Each number is 128 + 24 x the weight over its row's rms, rounded and kept within 0 to 255. Layers, rows and columns count from 0. Numbers have three digits each. The size before them is the row's rms in percent of the matrix's.

# layer 2 MLP up, 512x128, rms 0.138, rows 449-503, columns 0-127
103:112155138153143096104132111117116116113130103183142134153137137142095151114108096117150117063119099140158117141143121115110142129137107140128129135138164130088134098146103153110153108101099105154165142119121146050136177096140176120114169101084160159136190102139140098107117131130138087145168132119117116120152144115153115116118138091135103138120174154106135139143145158119112149103162
092:135142183122126103107120118141111098149144115194128161134116162130116128081116143148139125087081071106153133174151097098118144139134152105135143100141149143111108053117128109110188113111137142155138145167116117136117174140114157112117163135115154145154124129158078119115147100131127157135159100144130116105111143119132108117119119144097152111141139102099127128141118142149184131104098
107:121150168138122105133121112106097123106146126170134120175129145129165129110095124141150154083116112090161108132093111090126109112136111102108163129140144104065122130187094119132111117135135131126168166093125132095106117117105157091113158102121149132138133111123132085138112143104153109149116108133122151088117150183149136109132112095136124148155173141061178109170144116131124138115117
100:117075152150120114096161135145157099130105143111117142136092113134151135157104137145153143128129150090117151123163104127169143089146138146141111157090156115120112152094108109119105129155152118135151165086122117149119128121106094137089145135150102141150094119099076101152092161095123100151146127158177114142104135184148119163130118117139168142103121139158115137108076129098131081162112
101:135158163109092100108109108094131164126117121157148177152110156121134139108047137129141130076141135126146144170126091106133112107173114094119120114138155118076118097117069128109114113096114112156168165150099136146137159126113154130101130090123107169136167168116123116113167138152111136116134135139098127144114157147140115139125177118133146107144163122159154128156116150147116111141138
105:090159162099109128100138119101122114122148126173134152128131157121145137117133100114129114138105099158159134188153101122117149151169093123126155113139098098093126081127128155128148096063118162179123139126118168078116136122139115116113153146115166103135142166100158139110128097160092081126109114150119136110099136186125151141120109121076099098153137113124141110147113133155142126132134
101:107154192133125063102172148130133108117133119157100121152134122125123156104100097123199114123123106156141111190156140109138161109170104135118129115150115118071112115136095128114162113103110124168172144099111136089158132122146137107091163144104134144164143139135138094109122106120119101137177156153139106135145140125135125113123164133126110139133180116111135089134138137096110138108139
123:129116145124091107144116121161120124129145139178128117127117132202112136112131155149141164114108154120139091114110128120162117111156132110094101132161193110101117082140126093134175102149144099068136119109116128127135146133089117082116142124143117132195146105143143103143136100129126163154109156121128138078148119150101142133119119140115155119177143109131174087133152106137146120106163
117:117110154143133134118146138123131094135142138118154102133141103183101134135115105127120109081147120083149098131121127133110147094152096148088154138087119086139134111129122111102119119114100143171148124092126145140157087124144100125126113143055147189124151109139128095132118168131060139141115135151114107151148175142109118120126186164115138151143153145149126126145113181135175148128130
118:139101156113152105125132130154127136138151120151134119131116167131093179090114093123148135142135120162154084173153115145184152143137102150134106104098138117118136095102137128128142119106122108129131110108127120092109182118144174097101136111115121113137099104111130144145146090171145087111123155104109074074142155146123145141126152145120100094111132110105130070142175178127110131103161
108:111173149134065124112146151123140094132126119141125111139132144147075106144104088095177091137134134135129104170127115119089140080144169128119143113131129117094134124156125119110119142120126108152112158114123109113160088156162149130112149160112122145113131096135123101151115104158160119122126107143144145181142184091160090111119133083124092171132186110133166122133104158154104135115121
116:126172153157120132120142156141132115131157138137153105133122149130124114191090118130129139139167075131118101152116122100140188084125120098130166156094095093065130099141121142098085083127124110141131136123109112093130104118137112119124117095100150129114126123136139111140138175159104129118130109151137134139137156153149052121116123149133093144114160179140092138140122178134137127159119
144:133142150127132106118101105115126139109138104150131159157114137130189114119090147134131150105166095085137159169136110113142122120140130118123137115140136122080107102136055101090072124129127136149167165100116143124141140104116145101100154102111121147136122137145105139134165138139129063112183114122074098090119165145140133133116170113130130143138149147098172131125117168165118121110148
089:133129153143155073107073110133115096120147116164116159156124140137133148125105149143144137096145115094143154145136095082128138112108129116134171106111142151137100070141133097108125101135115138145153154097107148109139147116118141086132167106095149140150156106138138125108175150159140083157140099165087128104117175144162123145133102128142159137120147161086163143130147164132157142088162
112:160135155114134114109152114134107132101159141138138133095127192149144132122147123113133094152154120181099162175100140132123156136161146078140113078105081149149105122125112115107090150122097140128128148138135162098142096115101121102122157152123117140143211137139115144147123120133106080137156127124102090123124104097135089135105183120130119145120119124160169105120119124173114151122106
101:130131193152122063103136132127126123136147152154111096154139140138141143131125110114195133107138136125142097178135161095133164099154103112103109128137129119091108102154116134115141103138120125139169144101128115085138121120119137109124147150106120152195178120158127102125134121132081114148158165129111104126136152127125101093118171122134153130130166110106145071137147174105149147093139
105:127129184134120076123140113134117124126141126177136129149144144131110153119117092133181115098122105160154137170148115102163140106178103135115136114108110123072113112164105124111141115116112134155183133105127129095153133127101131108082143097104132127153178105135129099137119110120121087140170181133132120088140156137134126135121137099128126123106183136088160093156130153111094138098163
103:121129152114114069123089110109121074096143102141127148116125151165130178094139153134152118099120114111119169129119105096145104112123126096120151121125151159133094073149129119122156081135116137113131153100110175102164113118123103100132145105116129143173157141150168106126154144103143115157113116154095125110119145169127134141129137122138173154153152122101187118127159122134145148086186
073:125112150131118088135131089150105107096150091186124137118123164110141135120128141157147113093113133147142143150103158112155163127170085144120122100181095112125124070131140132108104158086103105154108117135087173093134158122134160100105148143082133144169151118128110132112153124142091120143129164103120095144142107126171117129113127135124142112138200132110171126138139152152138125128156
095:139141144124089118138138129126126112136139157192130153118124166130159127130112096121129148114105115131115139106100126121140108125127126113098136142151133101086105072143105118164165093143144141114153170158118126104123154113145082115159180108140127161169142139145154143120115125093116131134122118148113136053107122163107120131113161130105171097172147143132212114138149105133163124152155
086:095167179137134034117156115127136116108131140174106132147129125134122126119095110111175134115123103118126125184131124099145147106174131133104143122137108112104112111154077109126135115105112126130162133103130133097122138112092172111090180155117142131208148114128149078107116119135116119146171149139098126122143128130121110092101132147121146123111151114087150100147144146129116120122128
094:103131142131163104120138135135135142137119094163134130125142092118090105106156073131185127153153127152144085127124146140178124142127150115101120151143111164116123149119115143107114109136098134184113110096131138128123121144132120126110124127138151098134133112161127152145132149151163069101113156103090069110149141109147137127136157125138139104176118099075118104154163138125110146050165
111:135137156119129130107117131143157143131137121142136190151116134170131143108080107141142144143121165122145068145132093118178179110183160133147133121115125134089145138127091137099125086110135109118122127093113108136104133170108158115091135105150101108161102152110090102115143090184169139119118105114117138125118153150136130135129113100153130063129144094134142116126110130145082096121091
090:132160197140113077091168143139126141128137109150118124153122120151098156118088103116183113121143135125153086174143116107156149086173106133116114130134111125061117130156109126095119129114097137140148158118106130103152142127109135115077143127119115142180146128140126096102099131148092113135182180145135124136125148131126107120121144123135110141130196135111129087141148131100118105128139
109:095127165124120133084128136089139099157121149126157086126126113111168090167115087142122102113147127115124107140166129123092137107156091090137130137095135185113147160150126150073104159082102128138164152101112166113135125132114133130116130150085154156114114127150105111122144123124082097105143161150155116148122112130181115115126135101143130070118141161139124132141094178113133093124141
092:121137166132103062104161138144141113155151133130128103153112157177109156141094127125174143127133117145117093177110123084173151099145091081131097138121125123104111094141146149132162110142129107119162113130107133094131131142110116100114128117105114126180146139111156111133081119128100116184147170142181097128137126157118122117133107105162116114149175141130141071116126150106117119125120
111:120138172144133130099111105138113170127117147158128149134126116126144112107105113116124161104115139071153118134104106140132125114176148135098186101157158070100149125160080120147127116089113116117133144123121113134117148146101166127057107116145126149134111100097108091115131118129142162097124106093108188110140156172124119140112083131121116183151138113121143121118093163140106155134127
121:138110157128170122107131130109121140106123177145142134112128125155136136126132097138127102141154148122145091167156095129121127102154129142109164117094116113154140123130093108104107136114107132168149135053117157095143097122129116120119142108118083142112133151141147129157157103140092077122112113156096088082119174114167106138117170140185142137112126097127161069142164110122130168114111
067:129122177167135079090140093152104108133177122165103146138105134123104131137103137158151091131138124112153094170159111076157163106125128130141133086118129109111089118137132124057158113136088114156155126114081139118155137138126124062102128146129146167158127127196137125145156136123120129145177135147128154147112152141146109128151116115162136124132143134121138098115121158129142155124128
080:088131146136149081099161117132124153141162129158163106120122133154141131104108118154137095098148126141130103152176094094104107122154141139119125145121129126115137107163122137081146140120117147161159132082109180083164112101114093102126164138106142135118200144175153104123121134161097116129149149132091087086150160156136108084154139126140134111112152128111134102150157156124128140105146
102:122131155127134080116104115104127099122140126144169110159108162135133112114127119134146087131128098120141127183154087096116166096132145165129136117131120140085116088147100118114120146125126158137148159092104128102136124097126142112132163132091123138144148095117143126134148116121134076107166123158103099111133179126184133121146154084133110094119203164083151132157144146145157115101151
089:141139178160151045097169097156122093127144129134120141156122124160115160127114119140172120110077100142144107157152134100138165120134132104123142097136124118096113096122139123086187097128114111156156146145115109111115123137138104106106126119100172147209119129131137098123105134103117110166159132150151109133134162138161121129138148132126115106110147115135116100110113171085125126119110
101:120119164142139066110130116136123115115135133134126124160121117119119159120123122148165117081123121118146126149168114120153164082141118135113108125161149142077119135141130130108137124113113112161159154086121138099163164103124132100108148122069129119172126116153129103117135118137122085132167173153129103114153139120136130120120105135160120150101235157106137131136140139071107127094155
125:124105126123127101127117109141133094101147135143160089123105169129142180113149095143167130149111129171133137133171121134184174110160127183159123112119106118106142131120140139138124103092138101131128129110126163115132136108161116074089140105115122099131122108112125135156156095158166093110122123131131101067149136122150106159131133132131079093096154105083136097138157133145085133088155
091:128119137146138076110135134111128136115146128176123130176119115111139114121058122150153118117200105115139110151143108094150115121141126142126151130138158116107114108130068133101106133102115107155181160069099141125149145125129167108093160089115119163141108120135132117098167151140128097134152135127089106118136170084171141129122134139152128130129156145085162117162142134125123101111102
132:132115146119121118088136123086130116155116143142137143112128107125102089122158099111134074105102144117121156128149116130143164107178151164117154115116121118095109094148139120141159062098114146114137188128128139127183170113175143144106128138099129168119135094117151118103167137123126147092134139123108127123174115111112093117141170143107113110137184149077144117148137154119164152101132
084:110120162150149076122106107164122132136144120190109143163122113128162107117104123146168127105148106102136117124135116096102130115166117147114126115137155121107103118143093107112140126119118136158170162106111114125125130149082128104097185093107114136166111121140094143120153127173122096106168128126060101084136178103177131131138147130118166123121153121096159107154126116139155119110095
071:141136155159147123106130116136129180136133168123114148141112088131126157118127063110125101101107176095160145165135122153119140082117154123100135137154163113105096115129123136125119103137104104143135184102109139149148173127135099104122117103146136154165112135148078078143083137128093112165126111176101095120153140117141121126136174113129087159140159151148154103127107109125120164106120
108:117139171134144072112140115108111136135141131163129117121149149155113194122115088129204112115119122137145114175135115104160179100149122112131122131137120112086114107162125127100154089125101121132155127099121146059145117128127151130116112141098113126148134109137139118153145075125109117140161155149107104123144158120133105132117147102148120128142179125096140087126171166098093135099153
108:109118128129126119143148130101138133128151133122168103150104141151167119117131063134139090134139109147134139127139114118106096108161105137127155159122126099075146096149126112081103150128113122141161187089137159128159110094137089107121157122125141128099176128124173149176123098137106083094155152146092103103181129133143109102142161090164092105112116120122128114154158145117134117117155
100:108155191147108063109156116134110145119146127136120117162120133144135169122088115138180122103117102121152078146144130104127158103167098159118125129141109140060113136156121121100146116135108126155179138128109154091126140111117102086084128137108142157199148144148163108131083111111111105139153191126135118119150152156137116113134157123140121113129164127123135111133140138125126123106136
100:089138167138118061106123135106125113120145150158152101122114110130129151108100099132168097108141129119145072170168102095153140104137141155130125129135155129118116093137105115129160118087107126147163153120118138092153139109142144109104164122104139139192122131145133135094098113109094134126133129136143112131122170157189125112125145141122160142139209129093160096142146141126103146111149
109:153120144110130109115148104153122141075143140116072144130127144135173145143130171129141152129116148106138145111201147111099172108155094120119127097125096116109115118115161162129118105136082136159105141154130128112138171093122098137120127152127138137196157153145098129083140125161072130103140149130137098144128110170145108098112120165097138145099136145148134135095102089129118139141162
120:071129133142144119135157120123134079135131075112148111150104164140138167124131088100144088117143095155134146122122111148130124148176120144137135136123129107114128110129131091099142141092111092131145160132133153097154124103161104126079131125076151137104157126126153120169134132138151084126158180136129092146167112107142104132130109104154085155099132191111128140124157178139115113088129
101:114142163148141072102105111117120115104134111152142176142122127143126142123120127140162124067127082096133144158120115104139101103155111138118169108119120129092092092152093095114136123115116126152158147078091157100156110128101130099120182107078146151140171112147147109118171130151126099146124131152113121085147151132145125138109116112152131138141190174115170141143145147117134134098126
087:157124135142115125161159133132103124137142175159118127133112165187127147145121134167142162151147109167131092170069112106159176121132116149139123128107128123063150092147104148128124132150112139081130132103112123125135144101101180111121140115153086085144115091133119123121086112141081145139125129129133150103121118133116136131114113094158136125136129134078065129147166107117137106135087
095:109123158152136046110153137138127102090137125168114112145129110144138143122099102138185103154160121121134097150172117098140172104149147155132127131133131099087114128134093130108124084132113114146176139086116144096145117139130122112093133121123133161175139123130144105093135131141114102146182135138147110115137179074158115112136144155129108125107165133093167112127134136112086138092111
112:112129189142144094129161117119127142132135144162140128146135150129093159141111084131168134123116103158164112180150118117139174103170120164124127125121126085070135097143114099104134127106121115183169133104115149073153113132133139131067115105120123133132141099128121107145123091157097098128192167168145120116141147120147113146108123100130109123111175136116140099138139159116124118137127
097:130140144151144114123105137125155102126115065132138159131097092137101115144059120167131139110126129108136132104150114114149150106140148115157103130108146139078128123133117120072098110088115100129167109121102156140113119146148135149093116131095139142112091122125087102072126160131160122107139115129114121164173118095168085143129160116148163113119158133147138142171124178158134087125154
096:119152185128146049118141130114118114116141111158113145159131127150119165124085124133175119113077089118149090179144114101155150104148126125124145108136115129062124106168092122107146109112109144139177151113131145056136133118119163111105136135097139138190143121124143104113145111123121110128153161128120131121123138130148109108130138116131113113135176112096155093141151160118120131118138
079:127164216121152117100133104114101101127136113157129107147140090116121161077094107141121123095117112121167113146129138118093103137191128100093138110147120128116102117132084117083158124111109128183175141133111153117140132167138112110088131113113157175159129145152108114110134117106109107171149131143123102147113140143146149136141148142115100122165127100156134092133118145114161140099104
075:132142151153109114106129117126136169150134151124109160150105097115082153132102106166136112109127139118158075163160113123132110086161127134127099141137173138095128142136101169064092085125088102181145137108111134152132148111115086116121119137119123123179102139146131114153118116117114095137138133143099111151137155135164161120145201150143123110131163097147083139140132147102101119120125
081:134141181170140111111149111157121150129134147137103138143119108152155161146119120149137116077121125082145084100131150091104171098179119145119153140120126113096094100145121141086104098124099114169111167137112148105146174128113121107087151101107122162167147141175100092121146151147097119135158151112132089149117109130158088090139137139138103155130166151148125139111127144112161132123104
092:135133187151116059100140116130118133104130124142125151139110112136131155108110116141193106123142130134130107152149102087173187109180105144138111132146128151075115117148117123083139114118116122149164143104125130090147151099110111096064142116088109135187145145138118090095110122117133104131164166130129136114112128139133107136119136113147145117121164132118141089139145131073136115129142
092:116141177129132053107129130138128122119119144184126139136132104157108127139096112132186129109112091108132120180126111091110181119149130139105146132143111145079120125163090129120152073120114131149170149103137123096146135097109157116093175134106133133199159123142144094125116127128113118134166152141111139115125134130166097115102135112131141152116155135086152095148138130156129128099133
# layer 2 MLP down (transposed), 512x128, rms 0.111, rows 449-502, columns 0-127
077:126157099139106095107122144102131192077132119081126152135132118136162135097116173138099149126098114140133114159111131148171136147134127146129120109165108099126128100108125092142093091117133096144153148138114150122144112119121089134112132116131132114134117150107177108131148156153089151144138136135111042141132120189129140099131145137115074108100193129132127161137130127134146091115143
103:124111120104158219108127104113119166161160131137137149104143119130101123101153112130105114072143134134154136127144110127105138145134139134186116119135124137146162128063117075096162079134145147105096113139112114189090170161121104114129131148141123139133148147129130161096121112107103142125151117122129154157116106091112105084128127125101105130156115119138113109114099155175124147125121
085:136166135120088152133107132108132109139114114126108141121119141126150140099138113142082106109136131110130120072165137096130150140103144145133084137132096186170116116121134156148117161120150179155128142095121125125159134120165172121112123098117124089090149150165097130122145121155134112157026131123089092118121116123146151141140175134161098121110128132164126151101146145121120162118133
088:132087127140157090093107135171120097088131110165176125093089104158141147098091093156141127115126152092110086145147155132150114078109128145152103129073099116121095114109102143121078109153106172143144155159150117126120135134161135141115137086139131143148154131137125122113101140155183151123087127111143128106151125141123130124145127123148175138154116099090152160152097142115141133116151
084:131152105168167114144126088154112138152136138107117094112127112103120145113198150120126098097121085104105129129157141134099125137147139155125155130132147128126104114154148114163107151144112174157106111138109114143149126164120123131129114151158173153104074080151116181171126117153167117167143130144104114086123115138136134120127113115116050111148109128123107121087106129155150161101115
078:114097167110152109171080130096136126150130147065146191127141092110133114113134165158141110136149124092117128103090107125131082071114143142144092120113162142160109146128149151117134135147113099129108099125134112148128125166120125123143140170155097125124147132139123119134060136117171116135127106129133148116111181099102131177141122151152135157134135158128106131127100167140138124186121
064:150156146127155107129114129105122114119119108119074105159140135139149128161114166135128099112128115115098087164145108097151149093141170129123107120109140121155087153143133078109106138132143132130142125130121110112087126157092110126127161150134147176142075084151092113125172148169069087138158177120111170143134156130127086128137097117141099107128136136141107147123093145107169135142159
148:147125126122080116142127152152114122138155113149146118091076153103144088148136130132099138139186171139114124135101135152171196135134144129121080112140137044153135121112161118140075110108111117084140136118116133102133117138140145087115125092116150128117127129159135143125159100148118144116127137088160122141122144114126102097138138168141100148135144165150175137149134078144119100134146
128:108106112112120131088153100163126147135103161156120105163125136119129136107160141124138155171117136137118153113125132105140080128109127143168117128121132166146110104137156119156160141134193145125147154159125128106108133117116138134144124156129090112045080118109113154155135083114130149137152129114181104158075085131134158161126065161120106083122142128118156099132135113119124125138134
115:128083158138090120091124146156132126114132182172146107170116158102102160101105111152139119188106143124127096172141126116127139122128085147132144096075143135064115130149141141140117111116159083142120127176123117140109142170138150146134125109167138126141107110135133181147127095137123089095142098130176133107131139101105132138120170152101132132124107113138111133098154163138145110138160
091:119161135123141105141139122158122190117118163184139127141153112104159079134127115105126118210122117122159102140146127124155143135069116126115157153125125094108099124148148091103106118159138152113134129115115133116103118130108128163096132146154115126127176104138127116133097107118074187087151143130129097117169156115118128130137112167108088119122104153157130113120152143143149098109087
107:161130145099155096167135106117114110099128153150134090132105104150125130153138145107143130118151125146136134100120125133075116149108155150097154128140132170136104134143124181117144143137120107171074128136142060142128145152152104190089127102097101119120083115132135143143145125134136165164096126094161121149086106113165152136153116130091145103110112089139108094145170128108117136169130
117:134144081139134229147163123147144154113157145151111105113133129120075127128102156112125131115123111135110129143118128107120114135143109152127151117094133134123086102139102117118160110121103111138105120115055100182129106154129079116143127127152113147158141106144133168155151154151084154140155132151114142119119127109154091116176122129109103109128094134192132102111122142151126135117101
120:120144080138109248143159117123139124115126145130146124114149135105080162123099117113152128112110102123117130144135122116160133113146106148106144152095136127106113124155061086080161093156128117129109113123097127164114124139102104102144154155139106136175147129137126132157091123125105140145140138154101146102120093160142096136163145114101109132159118146154140102161136141137126124137106
100:105120151144122118097088144138134138123136071087117176077127174154129104161162165150128098108154113194115117119086131133144107132135116133118186130129146115142114121106175113101105168128115120154119157188120089137138157152115121138146084121137120143153144119099141150132119141094144084145092126097123121122154113103134139103112137097164110114126145125151128139154103131114139164176125
078:169139160163149108148126114106148118107130110154089148127113118141094142134127144114170128115100099096138129147165160119145150087127126126132169144121111134148150088134103138153126165177119144166114171147132123120117133177077116106151128054155138128125092143138117117167118137137105145089121126134111112082157163134117131084133117098154083161138113166130102098144136120081118129124155
075:103148147121096081128107168122108113113109158190129115160152131154105142127124148135149109122127106159099131141161103128166134147173119148138113143071128144115116147146094154123130101108141072158166114157160088097126116145086114146133131164113132172144095108078130119091088140138105118116149130136140143107139140098093122181109113128140086130126158134127087135136102143155151123151109
122:123134100140163165126151098129151150130142131124146146120169112144113146099112144119167124106151111103127151143121120148141114108142101141112146144127163144112111100112049077114129090155105127119125120076113136112115122138108091114163160159123081146195124133147164144095142147110126127130089169159093158118094106154149093137151120136130078114179142114149126087149134128103116123113142
081:115158139128101172139108145129149152141144120129124150096130154144126149114132153152127089168132113163149076113159126112169115106139117145139107131129097096143127126085136125086143143135110131122099143084119123121139134176076156068110081127129134143149081123153156120137141079123139182130118143132138154137103140167139126081160126122130090136098112152167123081134129068122146102116133
080:170130155173125103145117153086121116065152097126136093127087150148186129115079082145131112100154102108129171125113151160126111127141142113118142151171111118141124108144127068128114123115137135097136136170112139164123189148149106116160144113141141135099127152127166145128129152119129110111133121132115148060135135106101149138131122148093147138134103088124162124120132119127139105177152
080:108145155149133067129118165128158087126116099129125153124150152123127088113110130090175149098146077105115084139141126107126195091116142170124114130089133125156125109168157092129107132134144139161123128124160132104171102119132121134118150166121155142134147109102142102130133134139135118134170133120110147090160129122145071134084126095116133094096162140114155126147171109130167096131129
113:141159111122105105107099103158111108151121212140176136108119166121103146135102126148099156134107179107111133129117111120110151138134142146112099114115121078135141158173143117147141127117153108117177113152128135140117099152133134133150080102151144121128078155142090128153136105129138114112143102104159137140103139115116144110112098093134140126178136190158154124103121100119110096170093
109:138092156112133142129090128170127113180158130122119133113101106126113143134134137116174122138098106144144178086105118139167097101114142153123127128148162176126127131114146112132126214140176135104142113103125120112138118137137135141113149109167158109155154115105117121118134133110135101122138074101119116148121053128138095122142103119131117144145124129098062062133148129140140130134155
065:132164145124120190126141101119109125114120131125130161147117138116116075125084149093140124121131138083116165195140122102158178096133146155103149132085128139135104112167081083129123082148128095153110157107084098139121131129123107141108146169152123179091099118087131114138116130142123097125135179153146121108151129115117101134143161127140143108125145149136145133156158127131104087132134
115:121129163128132109108140110108132103120117169141121098144125152128124152144116147165138151138129157169108130123119149107104159104090125117144086112139151159126114129124122140154125136130135106148145126129139160116112143114130167167134174154111115100094125134130125118125092096096147138138131141174164110167090031091116165129117139185118143093186099112108100106106117139120085141138087
098:115123070130169060115153128133103126158134134126123102118152104114150121156134125173153138144107102101129108105128143116073170122145139137175163123138102123198129177097131168137138119140164163156075133097124152113111106166166145115110131162121135136097123112157147142133124148115112150125091115105121125116104188116119112136103128126135137107131126131107149155107102112109167109152144
132:140098128114134107121087109117122157158126116182151095128145103118151125146149094142126114149159154157130147079158102123124136102101134112134080107159124186174143141127143128087125165117181175129131151129131068147131109112134140134084138127119113134139163108112164157133122100106112055126128122133169109122150100123134137091135144098158154136109148116156105106141134106106126117169109
095:121135165130110150085161134183131131133131085150123131141108144168091101154120120129094113149133143123172119156119105072103173148083124134119129114136073125135124119116160130165114115103125089138149093118124095112100134125118156114146122115124155161099119148116150117075180148193109139157130168136136137145136139098154095145114117156138100106064120129144133126162128134115101135131134
103:121148114095135188159161168129204168128082154110146123082154135103111159140122113080159134138124139137093129132100115154120137139137124125135128166110126117119156147135131132117140130119165121102107093159214109153130098140105119178110120130148105115152128135106126093141115130133116124092117114119153146138137081108088128105071105144099134121136097167144117125128137110136121118148115
056:153092060125126150120145131124157085080150117170128133151129106153149166152137123105142139130147137108136089091060090098101154150147134096098128114151135147165117137074132130150122111147117169116179098147114161119144108110102114149152143138139124100105145131139107156115118129129114182141146121137102146172102120143092137110141145098098132177133129124117157085137151151132117142128136
079:097120092104102107148121141118116196099136126129109155097138109126150085143087121128147166136128119088155140147143164127127160096108138133160102138141166116138131106143132091118136175108089165150101162104119150168130139113142142144127116118099101115132162144146144131187157086136132135075127102141138146143148129160140114118157145124120081102132136108115125164132107091135065098114150
078:108115124154143065112101126153111111101138120163104084134137169129146133106138115137131146147109112107131111166138182096144082096144108135182186140111145126114141102125127159151126153141114178147150096110089139116126077180122173122101116067151157146109132095134119157107133153134119113144122117111132125164102152129109127138134106131160125116130154099149135108105132160078122143123141
089:135153137148169071161052092087089125105121148148098172167106097119103107105169125131110110094129154138098144152156136140147099165124135147128142136149121143135094129160174086173101088109133156143140103135141122118135128131131131165111162160131131138101147123157160109120125175127143133116156151112108150156109102090130101166121099128147119130129126127123099126125104140109157142118096
134:120098121120123130112108139140115167120119180131127145187140124138109134131077121151086141104068128112122109108133115121136134136151134096123129147114137107064119150146136138131110131074127159124136085194137122105096112180143176141155117127155108119145152134142099127137116152116079124144090144112160155095178128091113155137137158127110124135153114077154154142125121148120162122122154
104:106133072134146196134132093125127153121165144161114123154104117146124099097135168113131131121113127167107154141112138132130100094169123142074127114132136143107108114135067093125112141121065122141116183130051109134144129135101096145142149133156101106158127100159145166162080118119131129153166122116124145126119158147144128115177132130133117149128109128171113124128127132139121122127101
139:087130116150139135142149120155125161156121082111101132139125117116077064133125148131123138130127129151146134151133121101164102150068129115131079134112133141099118163118136164142055096155158158116159125119126142142131128105090160137129128137121079092122149136112101104113142147139103136158142118167094098106138088127150147130136155220132118138142118144108137125144149113114162141128142
079:124113058123131214104142092129086139167183143166117120156111121131103088137123164099127110132132137156146142116124140100126084147147133138117133092142137134135108136159138130149129169109090106130099156118058095187139156151152115150121116124157136119104129115124108175137099123100132151154127143102127120110139128120147140141165125117150119153106090126145102108109122098139107140140127
093:120131139113139106095162154162132094157099125145148113122159139138155117129140163146160111128132144082146128102129114109102162081109151128169100104121101135093181155130132157120171127147170132113160108162129131148120138098163148148112126141111118121146115127124093153137075128101132131091118142114172137140154158118095123088123088087136178135093150086113116137133090140097077144133152
078:142127132138124081083128158096107139149072112164120107169138130117126126125138112161145099150089124119170116129123129113142135125110151100164117118132136114113142135131139106127151112152126153133104098107131136145128126139197113147144143178105056116123107132137110171157120146106067140151129103133193150086125133122097166143135153165148113145134132090170112133123128109178131124123099
123:140111149124155145118118129155151123108131123137144115136121111157146111094145090114120139154146187091127136114121104095072151113124154099161116131180153108140113153107153104141126114120117150114139121129117107118180124077109119129159186094085144126087147194103150157103134115158102159116121114142114150148110126090088113139132133117143111125118118122055127120130161118119140139150179
074:130159139146170124102117153122102091112130131148109140165148144110085104113109117125133106112140093099126115170154132092163099102131144173145168133076152159173099147142098138075110108145149094129155128115101116108103137118081119089113165141134145180171133106153131126109140141130123120125122178180121123153135131117103095147159151111131100093136117163108161142149129139129099123146115
084:120136130126091081158110155112083161114123112110093148145101115119159170115115138158136101107111100098118144119136119131176105108106125115128121109122132100140122121140131158139125178177133138123068111145127095140115075151145158172139152134145159128104147129126176090108134155100114147114081132115157163105145141136139159162102152129116109103134142155120147194142124170136171129143119
110:177104114130131119134120128110138152173123107135141106135129146093125127155131140155152121080146167158137089100104105093165119149140084155111181134096134110115113143148107137168124159154142128153115116077129176137106115163131147164117125149102136117068099124119149123113051098102127119141147172156119123135096129097122132181130157133127143131136115142129070115126143128141157134130125
117:118087149126156120126122116119146128117132124092153144118115150182168153081090126107103120150121162117151116090144129145102145168132110165127137150186129132131101181096134116111119158112112124134137119135120131137173107129095061128155146095157156129088103174097132126098108107159168101097115109107094146143131160114151137137117147105140149090142141118131108111128163120100093162136159
119:155112144148143059117095105118101143138158127122121136144111081115144127151125160119137106124125160148163157130129121126112136114086140128231128108135130136141130181126157166137093148108105109150100123126101132116130161143145125113133115104126128139118118155133128140119187116161163089106090138090147079133148158134133139137169119144125117120126139091104100162098141103092143135111162
079:121161156118130088144140107093132153110090133122172127136118143135139091182121081075140095178107103097139138133132143142100108139090132141117141137115152111125146135108101120111145138106109112108098100157130154110079117127114109153146118109125115158075128142118080158173130150177139169128150176108165159165135112126130187129147120168115131138124144118119134100133122101129097152132146
073:134135148131104117141136103110122084092154167148139125152147159156124107094090128111176099095124111189147145161126078096160138090116126131124156133104142127107125147141121121142109098175129130154117125152111108103103138136104120127099153133164101095140144086116137094109081138110114121169168166139136136105129165169117117118139087110117109156092151183115129105142160117140155099130141
078:086098151116083122125113131153128120130087105145127111105173099152157107119184184143136123168106113165127133121165137069139096146125181146133097155117183138133136145139163121092125112116145179127127117076148134119111154148097117111177131139084124142101130143156129139107110101152103116111121128161139088145119145105130154141128108149137142115147123072148098145139113111133126137131116
093:111112154116094124139083127138132107157118134127095126137128127109121164143155142160145102135100087130118090127169081109158126094129133148138117119158115133106118117123158132113126154137117138156113120183144134137131150138144138138098135103119142132132099136113143127143066149164181111102108121120135117154183140060109122129128109126102123157136109118173087073114162159196146128103170
082:155133103170140107126110158132117077091148124160104134164169156130087099132107151101152135095108096099113117198170132090157150100117171158149155098111142122115112163131149124090151104118163144148145127145120081135120103139076080073119143144129129139157157129134104152162121135138111139115170138161108153122134135118114110140093113109134150143110144139122109113135144096129130101119124
081:157095176108142178123163124135122161172152099150108130144095096101139127072170146151115138114153163102149162101107150117049133185122137099155104125126099126142129145121158113130172116133169117127139105160134121158113115148155119102122127156129126096103124154117118180112153120119122141136134126144111136134136129105138133087117105127123140127124086096139127125103071166153142096126129
086:084115109135158118115163154103124082149120095149129104110151159161112123112132157142124122163163133107146108110124107117127143131082114131190131107068153135162142124119163154112142160111117157082126104128141166114131143160146124110125115165101145100134124112114147136149056146149137063118134131142148126178141136107109143101134165126116191109117123114104139145106120098107120151116128
098:192114129133094165114160123142110124133145109134141142098141130138142123142156165181125104107132140157133123097126129108111174129121131110139142108110105137072126154108172186135158167143134109136074139119155118124123164156127139138125078121104111128159094122144108153133086165108108132147114139125160135143157129095134157096113064094119147112114091123144102152081085134119146137131123
076:134122099194113107130103131118109107140141131166118123137122139103085104159086125125162093089098149100117160185155106104166128100094103163113139151080150152140111117157123108135150110169182153148160176146104105124106111141087110123130122116139118150145151083119107103119093165144096137147147149147113133133146137131118145156143130126101141132095156159125120153151135124092159117138101